Weights of a small GPT-style language model, trained from scratch on English Wikipedia.
Architecture: RMSNorm before each block, rotary positions, no biases in attention or MLP.
Training: a variant of Muon for these matrices, 5498 steps.
Each number is 128 + 24 x the weight over its row's rms, rounded and kept within 0 to 255. Layers, rows and columns count from 0. The size above them is the row's rms in percent of the matrix's.

# layer 6 attention query, 256x256, rms 0.03, rows 109-162, columns 0-127
size [109 109 115 107 112 100  99 102 114 106 102 112 120 108 104 107 108 110  99  80  78  74  83  72  91  87  78  84  85  88  90  81  90  90  89  90  90  99  95 106 106  87  95 101  97  92  96 102  96  97 101  74  84  78]
[[135  93 131 131  57 146 164  96 127 104 130 120 172 112  85 100 130  83 151 163 114 132 143 169 115 104 165 117  97  89 143 114 150 121 140 122 108 155 116 118 171 156 182 131 106 101 121 114 153 154 177 117 134 153 124  84 157 100 134 166 125 134 150 145 115 116 111 126 125  77 134 109 145 123 126 126 109 134 123 137  88 102  98 141 113 149 109 164 104  88 146 110 143 104 101 147 141 117 110 136  88 101 147 100 154 110 114 146 104 131 105 157 160 115 101 115 157  76  93 151 119 113 152 134  96 127 103 111]
 [ 50 114 120 108 150 134 121 132 109 157 146 160 147 127 124  98 145 120 139 138  76 157 109 134 105 160 161 144 127 106 160 142  99 111 107 121 114 114  82 119 114 170 127 174 127 118 142 128 125  80 116 100 132  99 123 133 138 149 107 112 105 124 121 127 119 112 117 125 152 111 127 132 112 142 121 162 101 165 162 147 120  88 122 125  73 120 137 129 117 131 128 141 145 101 157 112 160 116 123 115 150 158 103 134 147 162 142 104 157 153  98 123 112 123 118 168 134 163 104 149 161 128  86 177 151 146 134  71]
 [156 146 115 159 115 107 114 118 112 142 118  96  95 135 147 140 148 142 146 125 125 142 108 118 112 137 126  96 110 151 119  95 129 168 103 140 139  74 161 124 162 121 140 154 142  74 136 160 134 166 124 104 145 132  82 155 120 142  95 140 104 115 143 122 145 173 129 174 122 120 122 135 100  65 135 150 123 124 112 141 114 129 130 121 132 157 107 152 182 146 130 128 116 123 142 147  86 117 101 127 154 152 115  93 128 105 105 120 151 121 155 127 109 144 120 147 148 104 157 104 156 135 104  90 144 130 149 103]
 [165 148 102 143 126 170  83 134  96 125 160 119 145 120 103 154 114 170 135 136 138 163 132 157 132 151 151 136 102 122 150 132 188 153 132 166 104 171 138 148 142 135 145 104 168  96 141 133 142 126 138 144 132 146 112 133  80 129 126 141 145 173 152  99 132 129 117 111 151 156  90  59 127 110 156  94 120 138  67 132 108 135  95 183 113 123 131 119 145  99 164 168  98 122 116 122 106 101 113 124 140 149 102 132 112 116 160 129 136 118 126 153 168 104 135 132 137 131 152 125 175 131 124 159 142 106 156 139]
 [113 151 125 139 129 111  93 164 151 117 120 153 133 139 116 124 107 113 164 118  85 157 159 101 136 116 105 121 104 125 124 144  95 147  91 136 127 121 120 128  97 125 142 150  99 144 128 104 134 122 162 128  81 118  88 132 135 144 151 142 115 177 120 125 136 103 147 163 171 130 111 136 195  69  89  92 134 144 120 109 136 129 107  84  95 127  70 139  98 138 102 142  98  97 116 140 136 141 123 125 133 111  96  98 142 102  88 167 164 166 164 151 158 123 159 139 111 142 148 135 131 133 139 188 151 141 100 118]
 [103  91 117 131 132 141 118 123 144 126 152 150 106 145 128 106 159 128 114 152 118  99 102 103 125 139  93 198 105 159 132 127 129 132 140 130 162 116 103 119 136  98 128 144 110  94 151 133  83 148 132 119  96 135 113 118 171 120  99 122 138 101 143 116 124 149 163 145 159 146 111 147  99 138 107 144  91 222 135 133 143 113 109 143 109 151 151 116 131  95  96 150 112 114 135 102 140 133 116 131 160 197 159 139 124 139 115  85 132 117 101 118 111 127 152 150 148 148 126 141 102 182 158  71 113 130 111 137]
 [137 152 136 126 150 124 138 105  97 119 162 122 120 149 146  74 113 137 121 110 103 162  86 122 138 156 111 118  98 118 155 146 130  89 131 107 134 137  98 152 110 113 107 138 105 158 146 125 115 111 151 148 136 122 117 155 149  97 143 155 174 134 134 141 134 100 128 111 138  85 152 126 167 187 109 111 130  93 126 136 127 106 118  98 130 157 119 146 174 117  86 127  97  80 148 131 116  85 159 123 139 126 148 121 141  67 106 131 114 135 139 121 160 124 127 127 120  89 133 164 137 117 160  91 138 158  98 110]
 [139 154 132 119 119 170  75 133 112 155 111 116  65 133 172 126 130 151 135 128 130 114 119 122 129 134 116 145 111 122 125 146 146 144 111  93 147 116 149 104 151 107 117 150 129  87 110 149  53  90 110 146 102 119 113 135 132 115 127 174 151 126 174 139 152 148 189 128 146  98 165 127  98 183 163 133  89 137 120 120 107 164  99 140 142 152 162 117 181 138 125 131 129 144 150 127 153 122 126 140  96  93 105  50  89 127 137  84 123 118 169 151 157 138 159  98 132 118 167 121 122  95 159 125 117 129  65  75]
 [ 88 129 131 135 150 184 103 136 130 137  92 115 116 162 144  97 181 143 102  96 100  93 145 140 118 135 137 172 114 133 119 132 106  72 165  68 163 109  88 118 141 115  77 131  85 125 145 126 144 135 109 169 120 101 102 140 143 123 120 101 187 129 106 112 129 108 100  96 127 106  95 143 136 105 108 127 163 102 114 103 181 144  94 160 147 144 156 104 118 135 123 139 127  72 139 106 144 112 146 122 150 141 143 148 107 139 119 150 137 175  82 114 149 128 120 138 119 101 181 132 112 131 150 115 138 140 123 120]
 [130 124  73 108 105 136 126 117 123 192 124 121 130 136 127 128 121  83 110 128 155 131 110 122  92 152 136 114 160 137 107 143 155 162 123 117 104 126 150 142 108 152 139 148 116  82 162 137 107 163 148 129 129 160  68 119 117 189 105 124 109 133 104 123 120  68 172 140 132 125 141 101 129 164 128 146  76 169 114 104  87 106 152 124 109 120 137 133  83 125 137 137 169  96 135 144 120  94 126 138 156 158 108 134 140 128 121  93 100 139 111 122 158 131 134 163 146 129 134 159 140 134 133 129 117 167 115 109]
 [109 109 150  68 144 139 185 117 124  96 153  94 137 145 100 162 108 159 142 124 148  71 123 103 142 127 132 125  98 130 151 142 153 161 140 150 120 139 134 129 131 124 136 117 182 135 170 140 111 110 127 158 143 131  82 136 133 124 161 103 142 134 174 136  93 100 127 170 142 126 118 108 114 108 124 130 144  91 165 106 131  93 146 139 168 133  99 159 146  96 124 201  97 120 112  98  88 131 139 143 132 151 129 141 112 150 150 128 158 108 137 144 170 117 111 109 121 157 130 158  92 126  96 150 128 123 132 110]
 [199 155  96 140 122 132 144 119 126  93 144 140 155 142 126 111 104  95 144  85 154 151 125 128 112 135  84 164 108  85 176  95 131 121 158 155 115 145 114 123  76 167 117 101 141 149 142 114 105 130 116 166 124  98 112 112 172  88 138 104 162 126 121 135  97 134 113 111 137 145 144 152 126 137  98 126 168 116 133 117  74 154 121 134  89 117 121 129 105 124 119 120 121 126 120 140 142 150 137  97 118 104 182 102 152 146 141  66 139 121 128 139 117 151 143 115  93 147  81 166 118 179 117 125 140 109 142 165]
 [146 140 159 110 125 127 101 146 144 137  62 108 128 111 101 124 156 111 138 139 150 137 111 114  98 162 123 136 132 107 111 182  99 103  98  83 149 163 141 134 130 145 107 114 131 150 106  99 140 120 103 154 153 149 129  82 117 138 174 102 133 135 181 173 151 121 102 128 141 136 121 143 114 104 148  84 112 120 107 125 186  92 118  85 144 103 113 112 122 155  93 137 141 157 104 170 159 153 140 157 136 140 143 133 151 133 104 124 137 147  90 135 124  74 125 150 142 105  78 119 146 102 102 171 156 106 109 111]
 [119  98 141 119 124 160 143 189 139 155 144 111 154  81 124 158 122 127 108  90 136 127 119 179 157 156 143  77 129 164  84 111 111 141 150 119 137 116 161 149 112 147 104 123 160  95 126 103 145 172 151 137 126 132 122 119 144 109 123 101 166 125  92 126 117 106 141 149  99 149 154 107  99  83  91  86 135 141 127 151 107 114  89 116 139  75 150 141 101 130 143 119 127 127 128 131 129 123 154 186 135 145  94 132 101 104 152 154 142 128 124 129 136  73 146 143 144 113 112  99 104 130 115 160  88 146 119 136]
 [101 139 122  71 155 125 126 136 135 159 101 107 125  85 118 142 116 130 115 144 139 132 139  96 125 109 140 158 172 135 163 122 152 163  96 115 155 105 169 119 141 156 172 140 104  73 121 115 135 113 133 148 138 143 133 129 115 140 110 155 133 114  96 119  93 156 151  97 136 128 122 142  94 122 145 149 129 168 127 118 132  99  91 129 150 108 116 153 131 160 187 133 165 120 115 151 159  78 134 112 159 127 167 145 136  84 129 142  94  93 140 187 137 111 130 151  97 132 116 106 113 149 123 110 124 135 121 129]
 [153  94 125 126 107 138 153 136 116 105 146 137 121 109 132 149 146 160 128 140 128 168 134 121 137 161 149 158 124 127 157 159 142  90 165  99 112 134 128 150  75 131 151  96 156 152 126 140 124 114 136 111 144 105 147 129 125 120 140 115 136 108 123  96 168 112 127  62 146 205  90 144 121  89 147 174 173 126 110 108 108 144  49 142 135 102 119  91 129 141 150 143 123 116 102 150 135 139 145 135 149 149 133 146 126  77 159 181 125 117 144 122 172 130 128 132 131 176 136 158 144 119 171 140 169 116 110 153]
 [146 125 146 106 131 151 104 163 121 106 131  93 113 117 108 122 184  91 123 151 147 136 141 115 146 140 110 127 104 104  89 137 121 118 109 130 135 120  94 114 169 100 124 114 117 115 159 126 153 168 104 131 144 109  69 116 116 124 181 116  68 139 154 127 142  65  92 143  95  64 157 179  73 113 152 124 101 150  99 124 109 159  95 147 154 150 115 132 169 131 158  98 130 168 146 151 115 121 127 150  94 107 111 134 134  93 139 151 106 107 115 134 154 113 107 156 170 118 147 142 121  70 150 124 125 127 132 127]
 [118 101 130 108 163 151 130 130 126 165 121 121 135 149 158 128 168 103  91 104  89 133  98 131 147 164 152 114 134 121 143 170 132 139 128 170 122 123  89 149 117 129 106 168 109 168 107 172 164 110 139 128 128 150 158 120 178 107 106 135 163  99 125 142 133 159 145 145 122 177 125 100 108 146 132 113 131  82 107 149 106 100  68 151 131 146 109 158 111 143 158 125 107 113 128 160 106 108 125 112 113 135 147  96 117 110 150 134 100 160 134 128 148 144 102 139 124 112 147 133 109 167 157 120 137 123 104 152]
 [114 129 143 150 112 118 133 102 104 162 143 122 179 161 156  75 126 135 169 128 134 153 103 146  87 118 122 154 149 135 152 152 116 168  94 128 124  80 149 128 112 132 135 116 123  81 126 109 137  92 129 157 124 110 178 129 137 110 175 141 134 117  83 126 158 139 152 147 120  90 150 128 134 131 122 102 195  70 103 152 149 142 110  91 124 117 112 118 154 125 111 102 173 126 120 127 135 108 133 101 147 146 106 117 120 106 139 174 154  95 132 114 108 117 116 130 141 161 149 123 119 126 128 143 150 134 117 142]
 [121 148 133 143 141 118  94 109 163 146 110 125 146  99 148 141  75 150 150 113 144  92 108 105 191 151 149  98 118 103 130 178 120 145 118  97 131 104 141 161 171 152 170 133 124 146 143 156 145 131 119 148 130 140 111 161 157  86 129 123 169 101  91 146 141 104 121 152 131 142 144  93 147 126  94 160 114 141 121 128 139 105 199 124 158 151 101 112 104 118  93 109  93  90  90 114 141  83 134  95 117 136  89 123 154 112 163  95 175 127 138 146 141 167 138 123 122 148 106 121 105 145 105 153 135 120 122 153]
 [110 126 141 100  89 134 158 118 139 157 128 128 107 125 124 113 115 125 120  98 134 156 130 103 113 128 187 145  62 183 122 124 142 127 143 158 123 145 132 139 114 141 133 110 148 111 108  83 107 116 114 136 209 105 126 158 148 115 148 154  96 117  66 141 138 151 145 126 140 146 120 163 148 153 158 109  79 106 116 113 142 132 137 134 131 109 113 111  88 133 149 158 151 112 139 108 144 141 151 104 129 163 130 117  89  91 106 153 125 152 116 100  87 148 145 136 154 138 130 137 121 144 124 137 132 132 171 155]
 [134 143 151 146  94 151 159 102 147 118 130 116  85 112 105 145  92 143 126 154 122 165 135 105 144 101  98 147 149 110 143 124 128 131 184  74 141 106 118 147 132 165 140 111 121 127 136 105 123 111 110 142 115 135 134 135 134 131 120 119 125 127 135 120 124 105  99 115 129 146 105 152 118 110 122 122 111  86 137 132 135  96 172 138 135 102 107 127 124 125 127 138  98 128 136  84 117 145 121 123 138 159  97 132 140 122 124 130 148 100 122 111 138 153 186 141 117 124  81 158 129 118  70 136 136 115 116 104]
 [129 127 106 143 101 165 120 146 144 152 104 137 112 139 138 122  86 124 137  87 123 181 113 147  99  96 151 139  72 132 160 133 161  70  88 106 148 121 116 145  89 114 155 156 113 114 166 147 118 121 147  92 117 136 131 130 147 127 136 101 106 101 174 131  88 119 132 101 108  96 140 149  58  87 136 170 146 100 137 114 154 129  99 126 137 107 122 126 135 148 137 146 155 115 138 128 110 108 161  98 116 126 130 118 112 123 122 144 144  87 145 138 154 141 119 164 143 179 116 118 122 126  96 153 139 115 125 123]
 [125 139 141  95 127  93 132 133 122 162 143 140 144 115 111 126 142 122 110  97 108 122  90 126 172 161 138 109 121 151  92 151  84 166 101 110  93 146  88 175 136 123  99 136 149 142 120 132 113 161 129 121  95 118 172  90 149 129 145 118 165 149 135 123 139 167 157 129 126 111 117 134 138  98 142 131  83 111 134 118 147 146 120 102 151 133 170 136 146 155 166 124 143 163 139 149 152 128 141 159 122 106  94 121 102 129 178 100 140 104  97  88 104 139 164 129 108 151 129 131 130 164 158 147 143  87 122 124]
 [126 140 125 109 144 118 138 130 135 137 104 118 150 173 144 172  98 161 108 144 141 108 118 120 144 105 125 152  90 138 140 139  90 126 163 102 102 110 129 137 145 149 138 114 139 150 134 110 111 133 119 114 141 104 132 113 170 105 111 158 182 136 105 126 124 148 106 155 142 152 157 122 125 128 104 125  96 142 108  96 169 134 155  42 135 123 157  93  80 134 102 171  79 134 131  91 143 105 120 123 142 113 113 117 134 132 150 138 119 108 116 143  95 127 120 184 130 137 103 113 184 137 120 140 134 110 149 156]
 [159 129 162 143 142 128 129 129 149 120 100 123  99 112 120 122 132 135 107 106 113 118 154  97 139 112 147 164 145 137 125 128 101  95 148 127 110 146  83 105 168 119  53 132 131 143 130 171 134  86 119 141 118 130 149  95 136 140 140 104 144 153 126 136 107 117 106 113 144 144 142 140 142 111 131 105 146 126 144 145 192  91 168 133 142 108 129 132 134 145 107 104  89 111 136 104 168 167 119 128 131 125 158 165 139 133 141 130 103  75 125 118 133 112 123 164 180 174 115 113  96 152 133 124 136 140 138 120]
 [106 127 155 109 165 133 143 105 115 133 118 151 114 119 164 106 102 105 107 128 106 118 180 140  95 110 125 156 124 136 123 127 139 119 138 125 129 106 159 117 142  72 152 144 146 152 146 124 100 144 100 172 143 143 130 129 130  83  99 151 155 118 159  97 116 101 118 132 136 113  96 131 128 134 126 178  65  82 107 117 136 100 135 123 130  95 100 122 157  70 134 180 129 105 153 124 164 123 175  90 107 123 154 139 133 135 137 164 133 131 114 159 145 158 149 167 154 132 132 134  91 121 114 147 113 167 175 114]
 [113 137 102 116 123 124 151 129  94 110 154 103 139 188 154 134 154 123 108 132 109 148 151 157 134 130 173 107 116 149 142 137  97 108 122 144  99 150 123 129 101 110 160 146 153 111 103 163 178 109 154 136 143 133 109 113 110 147 123 109 125 151 125 124 116 178 140 103  73 123 130  85 164 151  97  93 147 111 136 130  99 133  95 148 109 135 125 127 140 145 110 138 141 120 138 144 134 146 138 155 128 115 132 124 125 105 124 151 119 218 159  78 139 118 121 104 123 186 152 103  86  98  91  97 106 140 145 179]
 [120 119  76 131 127 125 116 142 144 161  94 139 125 159 139  94 147  66 123 145 142 148 144 126 125 150  99 116 145  99 158 169 146 130 150 105 143 107 154 176 131  92 116 124 162 122 170 137 100 134 124 178 117 115 130 131 114 125 101 108 137 146 115 111 146 102 145 137 145  93 126 177  80 137 139 142 144 128  84 127 113 128  87 145 140 110 175 169 175 168 144 119 104 113 164 138 103 100 144 135 102  98 141 125 119 150 157 142 174 135 125 153 104  80 109 126  94  87 160 104 157 128  80 154 136 162  96 139]
 [164 138 157 135 108 103 106 110  90 162 148 145 174 117 117 123 109 123 114 187 174 133 121 145 129 111 131 131 114 114 138 151 128 114 111 110 144 125 120 106 140 153 177 118 117  80  98 128 164 153 103 136 132 127 123 122 103  81  92 114  94 146 151 100 139  93 113 108 115  98 100 127 106 118 162 107  96 137 136 121 124 138 101 123 137 151 107 132 139 161 183 143 176 144 106 126 159 201 117 111 102 126 119 141 178 107 134 145 100  83 111 129 141 134  73 133 154  85 150 138  91 130 196 141 144 123 103 118]
 [ 72 142 141 174 109 143 125 128 168 157 115 102  99 113 148 110 125 121 145  93 107 157 128 108 143 148 127 142 149 154  93 138 131 128 151 126 145  98 117 154 146  88 170 156 146 103 135 108 127 146 128 142 104 150 105  55  84  98 126 112 156 138 141 135  94 114 145 137 127 140 120 124 166 178 106 121  88 138 115 119 139 141 158 132 120 147 127 130  90 103 101 142 147 135 145 172 147 110 136 115 149 149 131  92 169  91 142  79 139 109 133 148 144 144 137 111 150 131 129 127 167 106 129  96 135 129 110 123]
 [119 149 133 129 155 144 100 116  91 142 108 121 134 121 129  93 131 151 178 134 142 112 143 119 116 105  78 133 150 129 146 132 100 140 152 136 116  94 124 115 127  98 117 183 152 159  81 142  80 117 129  92 119 108  95 103  90 113 161 181 108 113 121 145 138 150 120 146 121 117 172  82 140 117 105 145 103 134 127 122 154 120 119 169 116 121 122 125 126  72 153 155 128 145 125 147 134  99 109 159 161 151 129 133 141 107 132 141 178 107 135 121  58 123 173 112 109 136 150 119 156 130 156  94 133  81 109 128]
 [ 84 112 149 115 110 131 161 156 138 108 127 101  78  89 139 132 123 116 103 114  98  88 164 186 171 104 142 123 130 114 156 149 119  87 176 176 147 159 127  84 148 101 125 144  91 119 155 107 158 144 115 130 173 129 132 137  85 156 120 160 127 114 128 128  98 132 144 144 127 151 112 140 131 127 126 155 111 144 138 126 146 109 169 174 134 189 135 122 120 131  91 121 147  61 118 109 132 126 123 135 136 123 144 128 123 127  89 149  85 155 116  92 128 100 125 125 163  95 111 130 107  80 110 158  85 129 126 100]
 [154 178 160 140 110 144 124 140 157 151 118 140 140 105 117 126 112 140 146 113 124 159  92  94 130 108 127 113 124 145 142 117 156 118  79 114 130 145 128 147 143 146 122 152 137 119 109 126 119 173 136 127  89 127 157 134 125 108 179 150 199 113  48 118 135 118 124 108 122 164 128  89 146 117 128 105 117 123  99 154  92 141 151 107 150 149 148 118  92 147 125 128 113 134  83 176 151  57 123 140 139 101 132 152 127 121 168  99 141 159 178 164 167 157 129 168 132 115 136 105 140 137 146 116 104 135 100 149]
 [ 93 118 136  91 120 127 119 151 107 120 150 132 111 161  95 170 109 106  98 109 134 150 140 143 129 110 143 118 143 124 156 104 115  77  96 144 142 128 151 141 174 135 135 129 162 112  95 107 138 166 107 100  95  73 120 132 149 126 162 128 133 132 150 122 118 102 101 146 114 152 121 162 143 117 139  93  69 145 139 126 118 115 169 134 138  87  94 135  97 111 162 135  97 126 109 148  85 117 171 122 136 120 109 114 133 101 116 155  98 155 102 128 147 129 102 124 146 142 115 110 151 140 150 129  87 139 144 117]
 [112 118 155  43 169 160 143 119 133 127 104 133 149 127 139 126 184  99 125 137 144  79 116  99 126 147 137 132 106 146 108 169 135  91 133 104 118  86 130  98 158 137 116 137 108 129 131 121 131 127 149 112 133 138  95 127 153 103 131  97 149 125 108 118 106 126 123 146 125 140  78 159 133 143 123 102 121 171 116 131 154  86 134 113 137 162  86 157 124 152  97 113 136 121  97 120 189 106 120 163 133 153 152 145 143 159 140 145  86 122 106 140 108 125 103 122 141 128 164 127 140  74 129 163 164 128 107 113]
 [ 76 135 132  92 120  95 142 104 149 155 112 180 129 109 105  89 173  95  86 171 120 103 112 123  88 147 136 165 147 128 152 114 113 133 136 135 125 145 122  68 115 167 132 120  96 147 147 138 116 127 119 143 134 103 119 121 129 145 112 129  88 107 162 124 137 114 157 107 153 144 151 131 134 166 143 136 138 142 128 146 115 128 102 125 158 120 102 104 151 155 139 115 150 142 128 109 115  76 122 142  99 136 144 136 151 125 116 134 118 142 129 130 122  98  74 127 128 148 135 131 131  99 168 134 142 141 123 121]
 [132 123 128 154 127  88 123 141 130  94 151 108 161 131 107 148 140 131  96 112 173 152 143 156 166 107 122 123 183 108 139 136 157 124  83 133 154 157 120  98 172  82 132 167 126 157 158 153 109 117 167  67 169 139 152 157 139  94 147 163 146 126 153 147 125 100 142 128 121 123 141 127 123 160  79 138 142 143 153 137 126 147 151  86 105 141 135 128 124 177 159 140 140 143 106 124 120 117 145 107 124 114 138 154 101 112 103 118 100 128 108  92 163 121 106 157 159 164 139 123  99 130 115 142  81 108 141  69]
 [118 125 110 155 162 136 109 116 129 142 123 125 126 134 122 154 119 130 129 122 127 126 101  93 123 142 107 119 131 100 132 148 125 143  92 105 137 119 117 133 133 107 148 127 126 122 114 162 118  92  68 127 163  76 109 120 103 145  90 130 143 133  96 154 132 133 144 133 109 127 130  78  84 126 173 153 123 100  82  90 156 144 119 139 122 105 136  99 156 125 108  86 179 124 149  88  99 146 149  96 132 131 138  94 165 153 136 108 168 108 113 134 123 136 135 146 135 171 111 128 150 108 144 106  93 111 146 131]
 [173 162 135 142 140 144 133 184 155  98 126 123 202 105  88 158 171 129 104 138 132 111 143 155 155 126  98  98 125  89 124 132 108 142 109 121 110 115 159 137 156 104 151 129 137 104 113 108 147 146 147 145 115 106 122 131 152 103 106 108 167 135 146 121 114 129 141 101 153 137 156 169 121 164 113 123 169 110 116  94 106 137  43  92  95 108 141 150 139 181 169  76 119 139 150 135 118 135 153 102 111 120 124  96 106 101 161 114 117 137  66 122 140 102 118 122 134 104 149 153 121 146 134  94 103 139 134 116]
 [126 146 172 133 139 131 178 146 140 129 141 158  97 129 134 149  62  98 119 146 119 124 141 132 135 124 157 128 198 102 145 133 153 109 131 168 139 107 132 115 142 143 118 144 126 130 126  94 147 132 160  93 116 110 149  89 159 102 145 116 135 119 114 167 123 106 109 149 115 157  99 155 134  90 169 135 119 146 180 123 135  65 152 149 127 156  88 108  66  86 104 108 151 109 118 112 124 129 115 109 139 130 158 152 159 147 143 118 160  95  94 108 100 150 154 158 168 107  84 140  92 125 135 132  64 139 139 135]
 [146 131 147 145 174 141 128  87 116 168 122 124 151 135 176 123 117 127 170 129  86 149 140 157 139 127 152  94 124 165 164  85 137 151 162 153 135 108 117 154 136  99 124 119 143 108 107 132 181 128 148 109 128 147 132 112 164 131 142 132 173 142 125 160 155 116  97 139 110 122 158  93 140 118 157 184 101 132 145  81 139 159 139  97 158 149 109 144 132 168 144 127 151 164 190 118 100 113 105 108 115 104  98 138 129 154 132 114 125 124 138 129 110 140  92 140  93  95 109 129 122  99  94 163 174 111 143 116]
 [138 135 129 182 143 166 118 109 126  87 191 157 157 132 117 139 136 159 108 124 120 136 115 153 129 143 142 125 125 105  74 153 135 132 160 138 144 132 129 151 140 138 128 156 153 167 115 151 135 129 157 164 125 128 110 140 147 131 160 106 107 108 153 158 103 110 119 127 121 127 159 161 168 182 166 154 120 160 129  78  78  94 152 127 113 125 176 134  89 123 140  82 140 141  67 135  89 131 128 116  96  95 106 165  98 137 161 126 151 155 124 100 162 102 148 110 146 139 113 146 142 116 108 151 128  67 117 153]
 [132 117 139 141 119 100 156 107 119 122 128 124 143 169 143 129  67 158 133  97 103  79  99 166 143 107 138 121 148 112 121 156 106  94 139 127 105 111 149 149 155 138 160 125 173  97  95 122 135 108 103 115 124 136  90  95 128 150  90 142  96 156 131 129 116 170 127 138 145 158 111 106 145 122 128 125 126 125 141 108 130 119 163 142 117 128 145 103  70 122 148 128  92 147  82 112 143  94 103 115 111 121 116 108 123 120 135 108 135 110 120 134 118 123 104 134  72 102 161 112 137 172 135 123 102  91  99  96]
 [ 91 137 155 136 140 134 121 132 134 143 138 137 177 128 127 110 123 156 158  87 150  70 127 146 107 182 121 106 141 119 106 134 105 144 117  96 127 104  90 115 132 159 148 159  97 154 133 108 106 131 131 101 163  98 156 109 117 146 128 192 124 168  82 115 135 129 109 158 152  93 112 150 132 147  90 149 133 144 116 101 115 138 114 140 129 132 115 112 126 140  74 130 106 131 106 108 131 152 173 120 132 105 128 119 173 169 122 117 128  97 126 130  83 119 119 139 146 137 120 102 125 141 169  94 169 105  93 119]
 [111 155 134  86 125 131 117 146 119 107 136 114 136 109 115 137 144 142 158 153 166 158 124 122  80 181 131 100 127  88 159 105 114 106 159 153 127 110 130 130 133 131 130 145 108 100 131 143 118 162 100 142 113 137 124 173 133 142 124  96 100 128 140 120 177 113 117 126 134 151 114 148 108 140  97 144 134 135 109 159 198 171 141 167 152 163 134 160 144 122 118 157  92 114 156 137 124 117 117 130  99  89 100  96 112 138 153  90 112 112 136 110 137 115  86 127  81 109 153 128 143 124 137 109 112 105 100  97]
 [124 123  90 126 107 134  79 159 110 173 124 157 103 128 122 128 113 153 108  98 149  79 127 155 156 131 149 118 120 143 123 108 101 134 109 135 106 142 156 131 132 129 116 142 133 148  90 132 123 166 118 162 142 121 171 143 159  96 118 124 138 161 113 108 100 148 103 120  97  90 112 111 139 110 108  82 130 120  99 126 120 196  87 147  98 157 144 120 168 160 136 126 164 149 163 129 128 176 143 134  62  95 127 153 150 133 115 176 132 148 117 172 109  93 128 103 132 126 137 140 106 115 146 136 165 153 108 164]
 [125 155 100 169 118 124 127 125 166 155 134 114 128 121 117 145 140 128 100 151  94 130 138 109 139 128 150 105 118 187 125 183 116  97 116 152  83 130 124 154 107 139 129 121 121  90 128 146 137 113 135 158 114 154 129 114 135 125 135 120 155 132  97 135 143 134 124 169 127 140 128 141 145 140 123 140 111 105 109 140 154 104 152 148 113 124 187  89 154 137 152  95 137 134 121 194 105 141 102 103 114 105 136 100  75 138 120 130 108 138 139 130 128 157 120 111 119 160 169 102 148 151 103 139 100 121 163 127]
 [136 112 132 104  98 150  81 124 115 127 144 141 161 177 104 102  93 169 166 141 105 132 127 150 119 131 131 126 155 168 108 122 158 144 128 165 127 188 164 134 116 107 106 110 106 105 105 117 128 154 142 121 120 136 126 145 165 167 144 131 121 106 118 169 102 144 160 157 108  80 124 138 169 187 132 143 140 136 118 135  89  91 167 125 108 159 156 147  86 117 124 116 132 150 148 124 131  94 101 104 142  98  49 135  68 132 173 136 128 111 184 133 149  96 118 120 144 136 157 125 144 143 111 178 110 160 124 120]
 [ 85 130 150 113 110 135 115 107 104 135  82 153  80 126 147  74  57 119 120  88 163  69 138 141 136 107 117 128 120 142 119 164  83 120 133  61 130 100 121 125 137 118 132 101 141 141 147 161 127 128 131 101 130 101  97 105 178 130 136 135  80 112 136 118 134 110 132 130 109 105 138 150 119 134 145 101 107 152 115 133 169  96 171 140 132 109 117  94  99 138 114 138 130 118 115  86 132 128 130 134 143  84 165 152 135 131 123 116 127 119 122  86 142 121 110 105 112 129  94 128 153 107 101 145 157 107 102 144]
 [150 131 143  95 110 155 103 122 126 112  94 129  91 136 126 151 135 118 125 117  87 108 120 118 138 149 134 104 133 122 118 137 112 136 103 137 118 101 149 105  88 133 156  90 173 105 127 122  93 100  86 132 115 147 145 104 114 172 158 136 103 112 144 160 111 128 161 156 153 126 122 179 120 102 112 120 132 118 166 115 105 155 103 156 140 100 121 133 158 162  85 111 120 147 183 128 109  90 104 112 137 135 128 132 122 129 116 156 113 149 142 138 138 140 135  97  85 123 166 135 129 122 143  84 151 112 106 130]
 [100 159  76 102 133 111 138 157 141 116 112 145 119 121 174 112 108 123 122 124 103 119 102 102  98 114 113 129 118 166 116 173 125 160 124 143 127 101 129 151  98 120 161 103 127 148 103 130 136 175 151 146 133 151 166 163 132 123 132 122 132  89 107 145 102 116 113 155 132 168 112 118 114  87  89 120 121 129 108 152 151 139  95 134 129 153 132 110 140 124  91 116 124 110 110 103 171 136 178 105 100 136 108 105 115  55 118  86 120  73 137 111 153 132  82 128 116 124 116 114 121 142 151 131 146 143 134 120]
 [ 98 150 139 162  94 161 123  93 159 119 133 106 140 119 120 170 110 148 138 156  81 155 106 138 157  77 136 125 129  91 135 134 135 152 168 128 149 140 102 148 102 150 114 137 181 158  80 128  96  92 148 138  92 121 124 104  99 172 111 134 136 164 118 159 162 141 112 179 142 178 143 102 118 158 144 141 153 132 150 124 124 196 155 156 138 117 159  82 114 131 129 106  95 178 149 159 163 141  98 118 113 115 110  99 118 103 155 109 150 173  66 125 116 144 121 120 112  84  67 127 129 165 126 153  98 119 108 127]
 [112 123 133 151 131  97 131  85 127 163 106 119 123 151 170 114 100  98 127 132 124 151 122 121 170 117 115 162 133 149 131  99 127 171 111 135 142 159 154 141  91 153 153 133 154 140 139 102 126  63 113  83 117 122 158 106 121 187 120 151 114  90 113  96 147 115 137 104  93 134 134  94 169  89 130 169 136 134 128 127 168 129 163 114 134  88 124 116 103 134  99 155 102  93 115 138  93 134  99 162 118 109  95 160 133 160 123  67 170  90 119 137 136 153  83 116 113 147 135 136 132 167  69 119 119  79 134 141]]